config.toml
num_hidden_layers = 9
intermediate_size = 1344
norm_eps = 1e-05
init_std_o = 0.0
init_std_up = 0.0448
beta2 = 0.95
schedule = "wsd"
decay_fraction = 0.893
decay_shape = "sqrt"
max_seq_len = 256
train_tokens = 374600000
dataset = "wikipedia_en"
Each number is 500 + 40 x the weight over its row's rms, rounded and kept within 0 to 999. Layers, rows and columns count from 0. Numbers have three digits each. The size before them is the row's rms in percent of the matrix's.

# layer 3 attention query, 256x256, rms 0.0759, rows 0-54, columns 0-127
088:486537454452447502492522507481514428491507448461471510522520434529532492528473449550519593542554533554444496540480442537435517485477459502508436501477453458410558487567515514511552502499486453509473453501487480536493587463462492528543516493506501499463506402575464488465522459447528535457525478499499547518527491489472549514480460492403493426488521454462537472524535443522442453505459
090:487561508490564510501464489539534494467546553502542455432542524424424511477549482444496462568533457484493458480476510538523516495475460508493588463410506426502460513533481561459533509490538494489509559511488504476447483571453482565459489460538491513511444530498453486500544519480493573485483534500478567532580486573509512527500490466470529518514547417525512520523557500455463468508555
083:527421475535515559389519576487472489503396495509509495509448468495484496481448521459467568481537517438462490450570483453531519479515472412509512522510452526491500508463517489504390445463470534538578480476509489467618488517498465445535500502472516508491561491497509490499491521498493516507489487525558434519501507485519555494470529527496525516452485533473487502407479566544535517414454
100:449541450435503548553513469536566515456545558460511479501520497471431535460598474471587479521503439482535515464458500467452480466477524548495553499450459429510428505472491583473516528453550455530549567560498523474433491526451445510451509486537499468472478523512475490481562461483477515478467538509472582532579490538499520526552463433489495509493504548528483492530515473500478503574495
089:571494559468538504575485526565529532498524505453539606421503550500450560547493483487546495515445444501503474492432478474541560509482475518457525468485405550566483457474474495489567504492467404433421483455492470513457461477524535519478465536519492473538462474517487445470574489483469541476450492588533507517535488489415503423498445455467530551472541455563519595535508503455549530489466
083:467534521549503481522478524468541456496466453519488512495483498530561532462513448438529508498524487529462534491522506650446510517507511480478529483473545512494564513568456524489494471520443518437424474558495489554482535466451521466559543514463460455496493456459517478526519477487541530512511446457456453471456578518372510551537518510479566505553504455519518565519549487487462481446549
092:509504468505396406557574488510512534578526441502503536532485522529446530521465483485469523490537450485488486453412487478535527451495480520587538533488490590529503566460552450487471461406459570494570443480455514478517461474523541485527464502536536484498468540443530481434562502529533475547526530475513520431482499464570522452471481552555504508418464501470443482512521502518559486531576
094:508499434489441520487559550505517449509459461533532528384521463546564488494488501540461513559518509538446488457470509484485575494440458493472502517467463524460489492485468490450541537504455386454494583473526527484479528470473490499470527526411529548538487442509487464484458424524482457498493534425458596451526536529440501496490502501458561540570502505508490562485538483580522509452565
091:515467532443428547469578524485482481553478479517496531564466514479485505459477429453453517464526463568519510493508497557447512440506471492549477543593588510494572576523534460460462458479556546513516529507490501523579521482516497525500502486506499513428604501426471527474478507500487504484559512445574580510472491524484510539472499502540507489492449475462444503500508456507437375502491
101:489449512464515469514496512490512472480389500473499561425454546515550488512503581550516504525456541445476537589507506470466528475431523542447527474552457418543503410492460521534568553567549502481464570499531474454543540441487472539489449516517591534535467446501503459558549507496475520480469513518517588480501520535461532493486474447452463574555518544519541496469520498508563502500573
100:547459490523474514489492486468466463516492538524475528518446494547508435529465550578502517522484533512471497532582516603467451515466502457525420516514561541477546467509467467532430475529485565551530460470534453414449493459507430461495478518502511512459541458448550592558520524520506450497507437489467434506445574534448490535477522490473538470461513526490505434508433517541457529463515
106:556496527464533419541552506470430561453534475526583593458460502505415516532467508553490454504516499452503544433535519559491484476486444406536504485481553510547478546454576472500471520478492535506495479510530508468524453474517506442451483542489495449489509506496508505514552527510519443428514516495435499529478552481496565547454425494582549485421533544476480503502528516464490511473535
095:490455539456495489565462462527496480382486474436494454489576492451487496524573567467555535572552511472523517460496452484440513558484512482556509472520481417544468450483490546531526543461456489554541505510548471494489440472500482493503518489565516499540424482512508496499538491446555441488515569508445523441604477543496492515507500457499491538483608555568481445496517527513520535534484
091:551492508542543487512545506496522499569513522489478531556464520516471502499469432516494556541561429567480566461493481523424516561516543519505470497533509494513530518507474449458511434448501508511492447526475525529558502522494527429499500496428457531531508462446500545482462450581460438519542436492483521472458567513488477504542433514533516466468496510426481533575506516564506525543466
096:500465502396509501476453463471480476518482531579458525540542413509397528484499470526546490474503425613456429563510513497500488496496504491531496512498536539423552535500523435475450447504486520489538455509509469470531487497514477533486517479451509507463474510458454464477505518483464444522540514461540422490468461561459531551528532497516528486442478526413513466518474490511465518560510
094:470512519478526474501406486506474492558511506498459547542502459495486508510512458516561468454530403541471513545507475510516536450513568513479581472503491514509518574530484450495476567531609467456474530425424508513549445459467524468476556491543515495522433507517485544461490515522540481548511492481517380513452533501518539503497492503588474556425469513535476496490472508495570474509433
151:548481490445496519486558509462412519501536505574484504518495470536432474520467490549516509501511479458501509457533502511456444478502500433487473503503601576462524505516568464494417462538509516480511502491505491458514452481511490470539555567445496442433534494482527597521481564519533461475556510483443471555493506498486496531533533538585495474447505515435512469536515507457519494462447
111:453467521526526543523443535541540470451496522482494486435497526513490537518512560436439509510565577483552530492469537466483520511459516548406505538526515455504527505530518517484560532582512485460519585479503496526516503513465527498546464512508490541540394582526470521489580444449520486449538585484573483482513517508385548493496549443409431471559554601518479520551504503443473497527520
100:450524516526522497494520476483495555495573587490506489461530623537473491501488562483491464466539511427552461493430497462461471484520492493515519502507534535562489515489532502482556475556516498510496525517511501516443451472461561511474497477540444541518425551491493506583501469512479549549419551419579477470448499536551595434597487527530451517563545523544469540477548515424521495517482
095:554534514491484486463533541504453492517500514469456429485545496525457490415495456416527429505452510493432488483525555440491518548517600528543540501482449467453461594451462510552512532422384458492560470511511489487465468537489458480538449492469554477418549485559412462560489507520500552520462473525508566409484454477558460512477491474564499437533520411537475520545527495462514514511508
103:559486490467483477503497516495508533511514526515515424483525493503457515507498550496536519481493507500502510479519463488491528497599459498550471479436461559452451541512519541561429436541526536571494606483525509455410449521550434475479488525477491460518559488527520511478515456533463475541529519472523414499541504501520458514625501512539449516481466487522473467471431591479574546468465
107:501523539510531483478499484496509499527499457519537479438410470533577425476487469504516496477405540472558469440536498502501545546518466480487474566477438474465523443490475453491539490503410584453473601472529464559453547521533468448533518579503467473542450463520512404508505417514487529499514503515480541430566522498498445554505526458505458416485460497451480483534484467515522468444469
101:489490494514542514514486490461487513518558476503550535527516500555539503516533543487459411511398466503561451467456561538529572493475533444506491538456454516526485453452521538472512519452467500404487523472515546453562483492425527503495488537534438537504500547518551450483520512499566468471523516565472552511520498514549508508504462523568496476448523486478511491546563607566455508503550
099:530470502520525510513516568522439534535545524512535469486490572442482503488494497474533605525530493465546494511511564437500428468533532489534527547432546511524488547493539483508560478471469494524471503534569534476502463525506485590548529490495554448514575483477520588436546486513529499547532526588494532550463491504533437458530505525458456495473542538499487588451494537461442486535523
103:453491456568487545493431502556481459548524558516504478486520565535427527446555466469415505521499511529522462575429427447558513570523488475529429586462421481466555537459457470496536492485489490453527473449453450517483477531537488468471515508531564507506481500530430475467462450504433451506450494517537544515439527499418521518507491403451490514461493550528495598491530402516463508483516
097:499511485552567532487440475457538512464554527464405506460558520513501488538512536417545449512541475446557496499472524428440515592499444453505536457539510516516470469465550470444530471505475473587482537563582505396475443561485487511512510505492380499422385450527519562543492502525544478548441516416483489516448494547441518460620468494505448542569506483508524545524524539450543572454474
098:471451501540454533479473550476545539501505547481538472597431497528537557554496496469468496578573477484545518512498455527469550485463403510530565507525519474548441529536485516497539547577573570460554554447487488543476597455479540521497501410558555426552475523459498516528459476508470439512501520539573476464540552524509435476447566499450545510550478532480487497492464501470434534548482
102:521513542450529473507510461513545505518470493456564514517495503475533481478481494474456535464422561512454548509490453532579555530537439523481493541485503557461468541440522611501447552551489525529532463489511488511546519527474598507466483487513450514515451418491548450480473496512452488543538482498482512504427462493559428524448519561501519506493433443508540462492472438544534538565529
113:509508550476531511510521431497518521501435456533564414576524542525503487507542496431510476569465515552547543496575407583500546530485434445494514597452545483526538411506461534459530546466533535482508466430572469512497454474487493502472462484528467557489568571496498530556565441441538438569422479453499478533469466523392471515467472456542518506405532532515511485542508530516499475518479
098:468525425555437490554500515438509545427496526491498492549557507465492464567510507519545501522570451441505515446473516421418412541525453465549450452559555534570468470552537512490526519472491466570468519543484515442449500473428378523527509508445432463464478472495537592523509492486491484490457483469437545450486527524522491473488486538442538543528476414503501436500531548456479504461468
106:487497511506469493483524395479481512530544517496473448446471456527539546498496494417470580494544495440502544537502448395473470535558521464510491515539430452471541533462492470445477471480429498502603563561498527527491432545452415490539494458529496454523536467493491503511468450593456507519509534522465531413528531536527467545562536550476433462520533446507459498497520487428467542470476
098:518498477567522479490491455526508531453456462513483466455596486404479424526544506480523519511576515445435538410486492466509427549502558449532441501533572496567483457552490457455485485473514569572452442479528491434504415482483513526537545548490473504455574514474474527559524469541561533449525518552455433482555558540526492530548512443520538484456548544468470471533502577499497450452487
104:490442479592459508458525475430424482490459434536518591508461488506509433522437556548465499462469574450495514468514543552538469536542482462512443498543461568506553485540501438491458486515482535469539554460462487424521539499459482455551499536438534524490561497439559532521462497500501393506497455513483488541486537470508515517479540572392462508538508487433488481524538516561508484438503
096:550477443571478507410477428431512505506476488516509520516475454536484487548446463512501512467487483465510480529566503565515498476501507437531481541526559518411571540509486451519438478476457587487550479551492517474564487498526444506531531506533511527437553504499491561552423503525490447452526436452523448443514516507487509507495498599492511430541473435466522427576516446521457529491496
100:484509532464503465503499542553544544475517521412474530494538578433479526521544506487539486575527494534472502523438477427468506498460512590450518500479456461555432505467540550522572545546453427566444562470517532561522544525483575534468485436512470472505425486560537462469557506451437469499509585529479566487523451481534477444499492466495530531463504500568561548406482545454528453517495
091:497543529497514458494499506472545485558533499491515506514516469511484555472495447509545446478519454453546423525517479618488456453553494444539576504523568550458546528495481472482475538529523586413409438576508413469556503518494461498524487519510525453522505518448476497500500532491518482516457473486493434509492495532437465522495480509573501524517464515511475480479528474509444493439559
100:499452494556561519487462451434508534524479495483489483498473449575450443561470503473492490466462450468488568607540473554532510485555463470558477490451444533535492484592458510508427517498509551460541542552496460462480507452481569499532491475505479497524518446502544511547537567511483474452463478481465481438498460448516460514508530515426496427536477468495511468629515529504492609526502
091:535508454549461510422522558490458504491496519548478509555498496567492476513487512541447556451508516481540514454564536528483463537523495454540434557560549523464584486504492495471421425516565573524551504453504489449530544476567518508535585480463512526445557476434480565506481559538482449451534532504498476546397539493495470535456562524515526458463471442450504477559512460511524462524523
092:521527565527430459546490443494544548464518486487526422537466520454517447488512505465494519547576496440507497499487573508499540550503473528498467550479530469508428554550533500538523525506436485584486560421511610562469551592458518444505472510520528554525515487524553523473540520476469506574507469499517466469546496456526500489526519495462381462517513475550482456416509573455486543480545
093:536461529508560511513483474535534504464549517466531441455508537456433514528580472401513458590544460466529466462540492534545457410550438506513558488464490494529440508484494502518506510483509473535453562469479542523475517526494542423486504472509477481526404521529464485510538446497489592507436547590471518560515539578464446456511502425592515564518487564513500547508486590482471432502472
097:506472466583517454523503509537529555512491527518485497503504585517578474516486555534533531482508501481475535557454529439514530546532432515543487522474469503506512495490549496581524559515418434458460524428498580532523537548480575464528482477501449478523422520520538519465522425497537460552550487521480541515487456435498439453518569535487441499515536481468501523429461613462451478452490
090:584459515511503548495557510518536451574447435510465484492567513491498456443468434466472529511551559491432481536561479530513449526581453519490564539544480502526494475519464526476529476495508452432491524475486545469426483559535476506547419496526490487538502471459528494500482533526431530485432507524519511419468478550417555521529501502457471555519461436438509570482558452438495489414512
105:495536481434513557537465507503492467464522483502518650479524464556446543442597498532519490553469566486525491481439462477498486526432496467466477535464466411482531494505489515502540501420483503458552519513523415452540525470511458591466446539516436592479478479537470524480491506547560518510541468493500557524518477493472538507426551454379536502482523588521501526521515451503477505599512
087:485535451514535530507499522467525466436504544458560628501446446537570479550444558514489550471459576441521502477472498526464522587462475471428451461495467527530474455491506551457561543580508455432517534496487506596422525481495527574471460488480491536498529539493581533524454442534496453541430434542510523560446449473554463510504436558455476473583484517509540509534465491450504532562551
100:551461560501584482487515491508510491505475489464542540406443541486488530511492535471437500470490585428554476495463473495449439516540453509480605468567461571529496503519498463490525498534507494488447558550466510463489517559497508510528409462508460466539455556529487507549508514468466516508431450490520556530493532474494577516517468541422538545560504497529410539485518487458540499493512
104:489459470490447578516486554481464557411418489539418511468551460534439551532458469539470508454512491429501530436503444494426459488477544465478468533514556475511462590549583496442486488428521491492468541487478485445471442541463503514500548577448531506401550521462471539570529485483547511465458508522509455522507390490560511547504461418479503473557532533487482528479549517471541559461451
099:528447526528550438499460478557491504460479526492477489497547457490564458605513577523546504514500459396507512445520456482438586582491551444499492525516491465602506423530459479516548569512480494566505455465498518493471494491508511480510531489501446480498517467446477512464541518476535445556433520490453472479575528513482462463561463490545484490476601506516447412517489579555478531451431
108:433466439552474464531502536545552480535413530482540453577512520494505423558457501539561427508470510473533513488511434526523456494497501490562490500468532478503515441515497515511493522479488503449429462483476462479539518424452530492448509495544544484535525547439505483593502437508495519515469557498508462489535533489484474494442534444479519526405475511461543593454497498531487506441558
098:494457491519504514484413537511528538393442547401493540485504517578604513515522526480505506526478463465506510564491497397508518544437510469429513531448445447509524448504408534479565567530481444457528568531458508585548539546473468515465456470527501564520489510494507462496545484431472440516459516563531501491543468476473485451493491534475449542552529491571515456506500458530443471514531
105:518506509506509492482429500515539531484486529533473526497496472566464481579447561508499475546483531425519543446496514451475530420516511588511487524411517492483494431542498494500514570491541460466460389440549448533553501550505582484453519500437511444485481498544491535496514527522559436439494527519496464576511533506463524466472448477477554412416534531459503492574481540502522509485539
105:573582506458513497534432471490476434400489571464509486407490450488524470459488500496543462506521489525484487497479470553556530470496453589511467537417501561433513463526471528519503466607450450459540423421440425489472476451521448455462437550466567487562489445505499518465492428456479450498502455525543480480555498506493465563499547515428475525440491497513504522497422452492515426460457
106:565479544466546451442489436501492507501459428482497442509502453571544421542453462504497542435528465527498475525497488506550520536548499461442557498501477546489549483482534454578511445545458512465490521423465486534551480484529485488518529549530518438480500532449610534398527489467489482569581493534545527480515538565476484496462564583453450503484492562512422480560495481506457506429518
100:566557458562519480535425494405487442459512451470525570481486473503465529530474552569571497523511458515565498422472521557506462533463469475530498499478501508544545472457480518469497466554448473500543542530576484454462501528476428440458476571509458519493544452492589506509533466542502500565519482463508460515454516545500496494505472456461502568480550510557472477548498543559404536500473
104:490555572531584446467545462510472451466502481492525535518501418460480537432531508521433519499441500500473486418555514526485518513497549512463548480485488557504518513446519544472509482592486475505548489430533463551462465461513491430540505492539560493515475457500457522437448553459506467533467430496472628472424537464471483497455481546542492535573499452518379475486537533469533539463494
098:560483539587449507487467483512439556465482526483571527487535451484631529514449596523492526470539439488526502509518564538516465509501501465520467498492511518543501514478525453544503478450439414468426505565526523554532478513487508498491507533570484486486545530480591462478518486423521512484538460541545530522535511454635528529488516578509494458493482493512438431531521520538459447493480
# layer 3 attention key, 256x256, rms 0.0736, rows 0-53, columns 0-127
105:552438522502564460455499523505532563555509508420455454478461506502522538518586474419460516542508471481473513600487501487489499543487543546499489485556499481596549479486489556494501507482462420560414462526477493508446443496540540532501456423485470459529494448459507520440547482513452515536423589406529481500513459516486412513540480478559540521576510479528416458533467508469533553534560
106:492481504537530536469500526514509463490546453473421537468523512507494612488570546421478471513496502592487513579471544478489488520498527467494563501565499530460496487525477583414510491510531528480455474525406499536489512484564517465510418475531518484527537455510429459446524457514503485518413472532522444436493475457509470503545424523548546520563521528532443487488423511481485498477518
100:507554445477487510585511480481537554467516530514536517553483446448513428553433485543521531490469527435543489463517509556574479504539504517503441560499475475531511489480511456541545520465499538471582576534559492479500538491462479555505520527536438515435457541465556546539525533511499505450510514514499526524474560500543559484465528474436475485453462529487533525520570509519530492554445
106:509473484565553444493432530459501521504481466479441437464535504503477556488453494424482494533506522606414526573484504501449520519487521493465531473529512528483495496547472531434494476550460518526464466506454501534497454495607534502500453490454538458574506477559465478503478514527501557522482515499498466445511469525457466464505507555524479534503529441509477512508495474497423556460518
094:478529573551550505514521499475470486531515540491440454497489516566504528461527543445503487516480501558503525499530462440477494548456495516456507432551498507458565560561479538458506548567488467550394543447438595552503504574471456490525514388496507482516498415490462506491464523456417479492399418529482533481483551460473435508521493482515463520549510518519405470542483518472530481497539
090:466525486454440494510493497494479506564409524555514554561442501514493485551487550537560511478520544477520535457462483439507456510464533593489521434530479521553492491535481455495521582547523536537537532396450471499510523502472490506536499493576504505523514505544468522514461570482553464523482493545435601486574450503509487414493508442474469522488509604529524521498487528508506480517500
095:549515523461484510501569494447519519470521531418432494483574481485510538461553474536476559514514525496452508469558504494463514445510574455503488536510545498501493522512553523574423519492508498449523513540560540479532543481475435546491516523555449458463523470442502512525536470514505495498511568487473529552454444472445448556507531593511466500565528504487583465490516484461506474464533
100:478489532457505424467480433467440509518542515494543469572457513568501526519578492526515558529485511539515536520555498576562513548454496448494572435427496473478473497472490512502566523457509526548547521539477493527433517480497444460541518483468580510525551548501472465497412541415425519505419452518546419476477506428530424455486520418493501545491519499511427485470441490523446486518434
100:539520514462429506580556446450472441465542475494513527486488433532477400526517432548517504499500500454530474503493557588437498418546486463525462521448470506525517444498553469523462408477488486419476443514557471483500490456503460473498522561491518508496499502443501526530568463532484470494565467509487498567519469496436493519496524548558511545478504526414516519470533470501466489490572
099:447508469535525550445511554502473521539469510475541528559464553496555552528527590539513381499508503560550534508487474519553458520495528473448566386532533490516505479550496462516592605511525534545507606479421527474493494489493547555430491433463554547507418542505474531470455525494556478532459510472566486468529488470500508496443506496492519515479530527555521492486451487482476535482520
101:524522482434513492448584476434563442451479523634593551531398483463496495423433530509482483497486494490483486471520550554527478500516514491493461504446497521485480532430494407483516434478494505444531462439482498473531451468470513514561522593512621534473535516499493492536508489447536447517513471473485521563501483465533548555449533492531504488413449514459513504458509507527461476474585
095:503394535386528551454580496467483522465535466538505478502518570536423521564517492447462487494495513490498469553555527443466467475521540490543460535486507530543436426521580515498486477529538474496500553463518558515527484504472513409458431494475551521514529444472553528500499468501522491525526480480530490535468518519514502501518564529494502486568462555409465557472504507466489530534501
096:402467502540512460422451573541484525514460528440504470514448571547496547412447543453477424488504514559475540570512531480500456520537464473522559466612464435542546532475406477486508571512506503508497520440434478514491543448526587536448482447533506535474526607519528499526449519474487542567486510482532524486494489478481499514408523486458494487534525488543485540498459486508478544456506
109:504523518569408553499525495473510475558500435539460440482510464559555481538450481499516553445465538485482433430576500499559488454482460437498444549421487525473474517455535471469461531523489525503566594442565518461503544495540449568496591525509450506423523552487473480586506522525562579477499552482546527515502518570488561507476519499497476481514450548500469526510475459514516502476548
086:512497487454464488555426446459456530537552451524494465413583464485438527528501446520568544473490513559464454543507558500536491487542521489513492559475472528475500550531553549544460477464507503563512553534478496488479529451500451502545570528435523479473605473496518536418568499511459506515543481456491469539491466525484492455532530483595540474438499472510541438526485470498553475516494
099:537487501449421468478505542472452456475477467508527501447567509469514515503469483521544522484493505610474471419524557566531483419466544561563501518479545501479501478523552486472476473445532490455479536451585477512590451418529439496445495518486497504507563494536520547508506571509431455566552474549507526462493482528449489445499495407520517523513516441504559500551450468464515522575475
086:484460519486547492515498506497450553432506468509486528485477466473487484561479476571505575494484531533482529475510549503482457450550525573529470500468527479520525475591593465506485495455504480485443446485579532499520455531519464467507503520483518505491487500493513575439512536538485474592504502544438424542500567475512467456538522550481580464514467571544532439489459496501519441559504
105:464498448526469510552489536439578594491478404431520472536547501493483510499544553576493424428463547532549502501499487483474477538483455502510509543517527472512535528466488496494540596541454562474544534524523474535500507477486463542471555400533459576480547484495481516483499514549510478564483454571490480484489511550550627511499479466512460489534489549524554525441466459505463487447494
101:560451575448526478460602477503531524521509537512488512418477488472492517514528508462509498545501508512501494476473491508478441458540539501494503469516559510530545470548518522436516438452480511499461469519615514435521433520521554543472483443485474451505525519418463479508471524472463516542488460473556509466485553481500446407538452549517490512513443488527484533597459476493477509461494
097:529498447501525457491447525538482559539504489480464476423461564515457479496515479465443510465552447479493570490457485550580523496512451548531528537398456602467463498491606530485474440430524506514473517554517495545527432539505433508556483494488546518514504456557541483472504443566433488448488514471544482522427481491517466478518509471496507554500416504417436520447522549462426482546460
104:543482563503571548458499430485473501536479439536512455484466492462433470508514466519488535524542473548452483522570493545493505516515510524522422513452538503529485507522495528499522518452507501528453384433483449472529411536497512476569514511454515500502565425459455545499499497497550484570452448460491463464505484468580396518564471459520483473606481479552457476559468556482497461511397
109:507572428519523564480480407520531539475527419540451446564472484507520551449535438479477503499426518534455510567529507439546515553469487509466492570476495515474464514433508490449515571518467527552540498428449511452460531510469421480519490486453461564477543521479545475544509477555556588563476488540483441443523447506523471514540533495461470482492527500502489458495508558514496566534452
095:500525494503472550461555487512484506480490491505529533528435518475548471497538554595449475477455515478461471425558474467458508516460492450545537448569563448471452450525501505528535463498512560430490558487503522473496564470481492485467576520417474554512463491515555516543501562507517535549467564500412503509480473528502522574502569445454524483477529529464536503492521579554507567442453
099:527497522535464489457489561528534521492454477548470524539541539509511498536485578509487533498521491497476509484519510474511467470513514545529493498484468537488514459532520527489533445525459399494385450517484517559577523521509554434471492445484514379566460470529480528487516464541487479534479465465453491528477514529524484497575450475435496533629504501523469537503510569493557558472555
097:475497481527459447539422445517541546509542495537483469426597477521518529513497503504534505435483531516563457470464518504485513487465433471488534491489516587439548608450455531479486507527448450553510575499514510497589510520504484506480502449480442508538515522513460481482533474490484572451460509507471408490401403529482528521517490427592471476495508525486507545418486472535494514457566
099:511499480542497550433519541480536526422495532446507484449498509452488527481477515495475598498443508511510495466499569559524509502469550519550497508504514508512544511461541496445471500480570507470501502450592485444486435552524502490470467470525510493455514533453531474446501471503471474620461491513543508426481517467571455457560508506481527528488487533487529530538497431494534440564426
100:490482450521416462522498479404534544638408467553543504466526467536506510525501502584492445490505523563489466488491545431463416453512529456456501519506476476555516496546494496534507534513444449458499471529475482554463481468536529464464517519486476419474479543430420543528483516559431560461505515517485559467466506498477591473460476482501408463472432504555494485399444419490536479511484
102:529400498487458509497411525571509528532476488456528413567481512493514492509572442457450482572453525489461470432557457472475508525456527485571530545430507479487487483455525555524488518476498532548538499460466436474473496484513506490552512498552472485454544428496441454461539512490494556494450483508513508473528449485549514539467478475558497458474518464563572460529529465507455512483409
110:448510502500484526528499493534542512468495537444486631518456457536459546411469512589445477497497512518504404483510505436395480497484520509515490518466518524513497498473475493478507552537515487454452485502544467493476510483463534464435518536470443503501486542487480503545445508440509483502545547555450568564509446517463535528475538540543519475524526581473565531403544522475512576436485
099:559480478481474538474527579505473509454505571492509492467427447478498544526470620516513475520506524463503603524492538544532510471532491498517458455503476487540580488442519474415459488522497546568459495459497510537461459551532509493531527462546492457524478507501498457455499480499499454518472478453450518482532573444543537493466506519500498554480466505482499545500478506508457468457501
106:526433534494533490440462491506474538459544486498477436489512504467492471557519448516502520518553511501438591436489511584497464503541539523531500474428467497495467456539531519476473523477500483522442482452568522487513421532544483540501504476583504529498612489525458464523472517588475542578432454528522425486495517481490468434586459519491431527548457451548467484505441482542485459505476
097:493517527466514500490510542450471492521454507510584471538503614504490536462526583537544428483492507433534509466526550572442408506545450531467481488536522506557540498511487495445486518489533492466481500478491538483535525470437567445496463457477537543459531501525525534530516454480508434502479459482470511565534522449543515499488508574477463508479510531438466515514489611543461513493450
096:455512448495422504504554498542478461525519557586575519525486486541480432519526466529532574464504484453526520467468446477460530559518468496533452483499510504451568523507539476587471518485510569491515494537528516536558513499485452438520592540511546448423519543361536538505545483468562498510533481492487552531546434592445521468514527519513516546515513473487521511444514511519415514456508
087:473446436466535471543435458565462530630446545490505509458501560441483539531506503499518486526501497475496529524440520467489546459495486445437485455543522441542530481411500505522502468467594503509458488470514448552441522474472558463436549555486524493524555529499446461514570499465498571476437453473505542500507562499549559459516509381516474470457524443479495559527539514487505554465439
098:523492520494502488468490539483496462496575442452411436456532436553485516465501451414504558471459532526492496547542479508467429535491508474538549562543449536449458566551488529442498466435496466457482542537435491548492518468529523517516500490514478517563475473516503476424469441514505519492521447521586416488467515492509435562550443601553527530589528514490427445528442434524561494522502
091:503577503519476462516447464555531532489442506495465520547444537515505515486480543495482438496580448459463553483511505499517529506484543546458414425553480496601498431529473572526453548544466416530476568436473514535419482525438559470464477482467513488476535468476480545504503581551545485524532521471457528463523519495520520465524523454477475466468493510575481564577507589518460536480457
101:477507453425472478472542510583542507558431482528519521570568501426490483537501576531478476514569499470467448439458527470550493396552516505522472472515532520480463452489514455576484536490503508541503530389520498493542518512478529459444519503498475535433551513511481544553453538515534485457529502564542574402512537474508558432485512443496486491421535527556505567484506479503494470492504
096:528575463392487523458516495446516416472564500549562557482443492533505441545479453540435504511512512493547502447452506574519536480529497514547462540480486502557457509482560430578490501548486559428540446531536497498485526524464402492442509563502473516417481519490516493478552490475525501518537471525472551548491529516520559521456529484445509446427505523491503462493552511490516426515508
095:469454508546521522494476462532463561532462506519475425458523562538434506503543482459546453469499552515477496518551402486474490494483499473492494455503472485469542441515476505432521458456498441604393461508500469532513432484507484469526494523461488446537539431516476497518497506519477511438456426519465479489464559533459408497482459505511487576532496457457434531559472495457460607483450
093:521503443517557502485506527503466485522485473488464455453562497481491525529511478503442464484526558558501535528448526458480477498526482478454573477499463504506508502577469560456500504478449495563414471447430480500516472560531526485496444458485544453535537490533525469522448472512499478505491499526481455413473506534564443468532551436467504494507603592590431528559466466507470524490453
095:489449534573495552519539526504498472519488440570480490507546471511523471528498467459427551471532520539467462509477453431470509468476479487522596452456470573453496490527536450471544526455457483570478536582407538524532455549576490522511485506483501501533433437532524400470503512522480561535472477546484516432431480508442507508505542526419507551467500469479545510492532441493461486504490
100:493535513476477477475527506507525461468461548449515513565412501525568449493538529567507534483486494466513545459398491517547546552551518489457494429525435510532522470451528482575517518555497565539527524464583508504518584457442464501478470439508482530484493559466487473507497483444467429440468525432478529512475580442587539500442445478507505567498465535504505488525425533433464399547518
110:477510549579541533510461532516528448500518500455493498513479481509488519414509517466560450541488486571521576501541568505474497550527551518523475504533518416504481587501475524471495500554521539468478542543422515513468425527507518516545507483483578559505492564563520484427481504453443468530487493479575478505520560415484512509432558514463433472511497510494404511427494547555497517431506
102:451505554445514509439479509591467557576569520494486577495494493545516465480516496442477495503510500442445518521500403460519487511445480526490447424453449468471491490519469534385557500512506523556505509490429507487573563539538576484500481490459496525544426433494447416467402513472484587472471512519546537486512576458495489534502509445528501538501510520513508500545547524520520551551432
099:585501475508432514502622570574519484505445575503501530508483524471478452506473573498511540504535515459561523438487429526500514507491498534458467428442473492518490465461519513507497485508522486503521545459448523565544519542435564502450514523539437517478450490473510453546433437495510454453498461506527580486461607465500537511553431520462454535495480563509490523548512500456462488476514
092:554511499483502468597495438451501559516555481448465536429555502425491481529478435575520509458528503486502531476481562514466446430516512531513547452483526513545524449531527555525446443455541520547463567519563503511514524440484550490473522487510471462484447433480526502391516495492428452461578525451456480602524546547534483433525550538552461504496500486492517521499512522484425570477477
114:317502478494489488418525573510565490522429533499478492570464577536502536441469521547442459489506550574499491507510461494559483487443500497500481436548500466514519494489435485427566592549535495478539544472452485474517518493538538543437494454512539519479481543513447498567420545497522547558460514535527506459477508515504500507442565471476498518526474552521530548536437472498533482573557
102:497512475455498464457576481499529498479467538465530567531456506514509531451482550605469532507492498476525509518495515463487465472475481470457586483573499552518525568496496472489489529603510496455445490516459513459582505478473544570488522473484539457507488545470500587465484552505558470469459570439396508498519524480442503524451492583527507478491502483543493502487542456484554459444520
148:423463518573514459488443567508531496511507520380488489492488518504540518444540534514465511528493504525459538526528450501501505458452502519478513442543525407536501488537356529476541585521465426487460500519445474545462510522493546521471445430499523525548492518560488493538412499446491478586449471521536453448554532448469538502456490493482492544551550502625472526518482508560499526479530
111:500472465487451535501480511490529471500426470590531551478536510535469522483471481571473494457461535521520449515493466523509485467468476523526506592558615538419482562507530451549456443546514439440532554583525494542571555516469473466502546549425515501427444507483515535494471492532492541549595517464525491568498502561507521483515604460527507445488445510481593491458517467507540464552504
104:489546499491488529502455450515525500570484521558462485497510521564447547460494444501511540508496477563459414485451520516583521430466448501525488525479494572395533552524505446517484450498503468489536460497500508502572436498515507553550582461504524477474537418464453490468488436537449496476494461480556454519442468458541483526500547417523483463544447438487477538487534478509491476523460
107:528519445588510535444447491539484536451423467527480450563475432467492505494514542486493517477538497459542517546558489489478481531449476516619533527472468425470561468534538450532522573528505419540511509501453534487525499509430457476555562452562534556481531404554522478550511457524513514506447455540394465492434491544550468486533503508483421464490520462510465467512442506533494489483423
100:521503584558513530405484499525513482516476503511534516485481572540530534551512558440477558546451486473545541468456444546520504589484530522485424482497532454499528480427477427459522531438480511424513504515498504506468464507501549532488487539448553513471549531515535494525519519419526506465486472527458557485543520488537414549428516396503493480484459506466406545493551508555447488441575
107:427540528495467494495508516533543501533441482509481435502514460503525481603518491494527543498507584554512543480551537477546480531487538492535498471451456484463461486510504492522490536480497523506470522476448494457466486576487417510456479458635470547535541481476468520465483457498516541511492497558528442535485548516515453483539480458471458525493514494546540478372545530480490541480471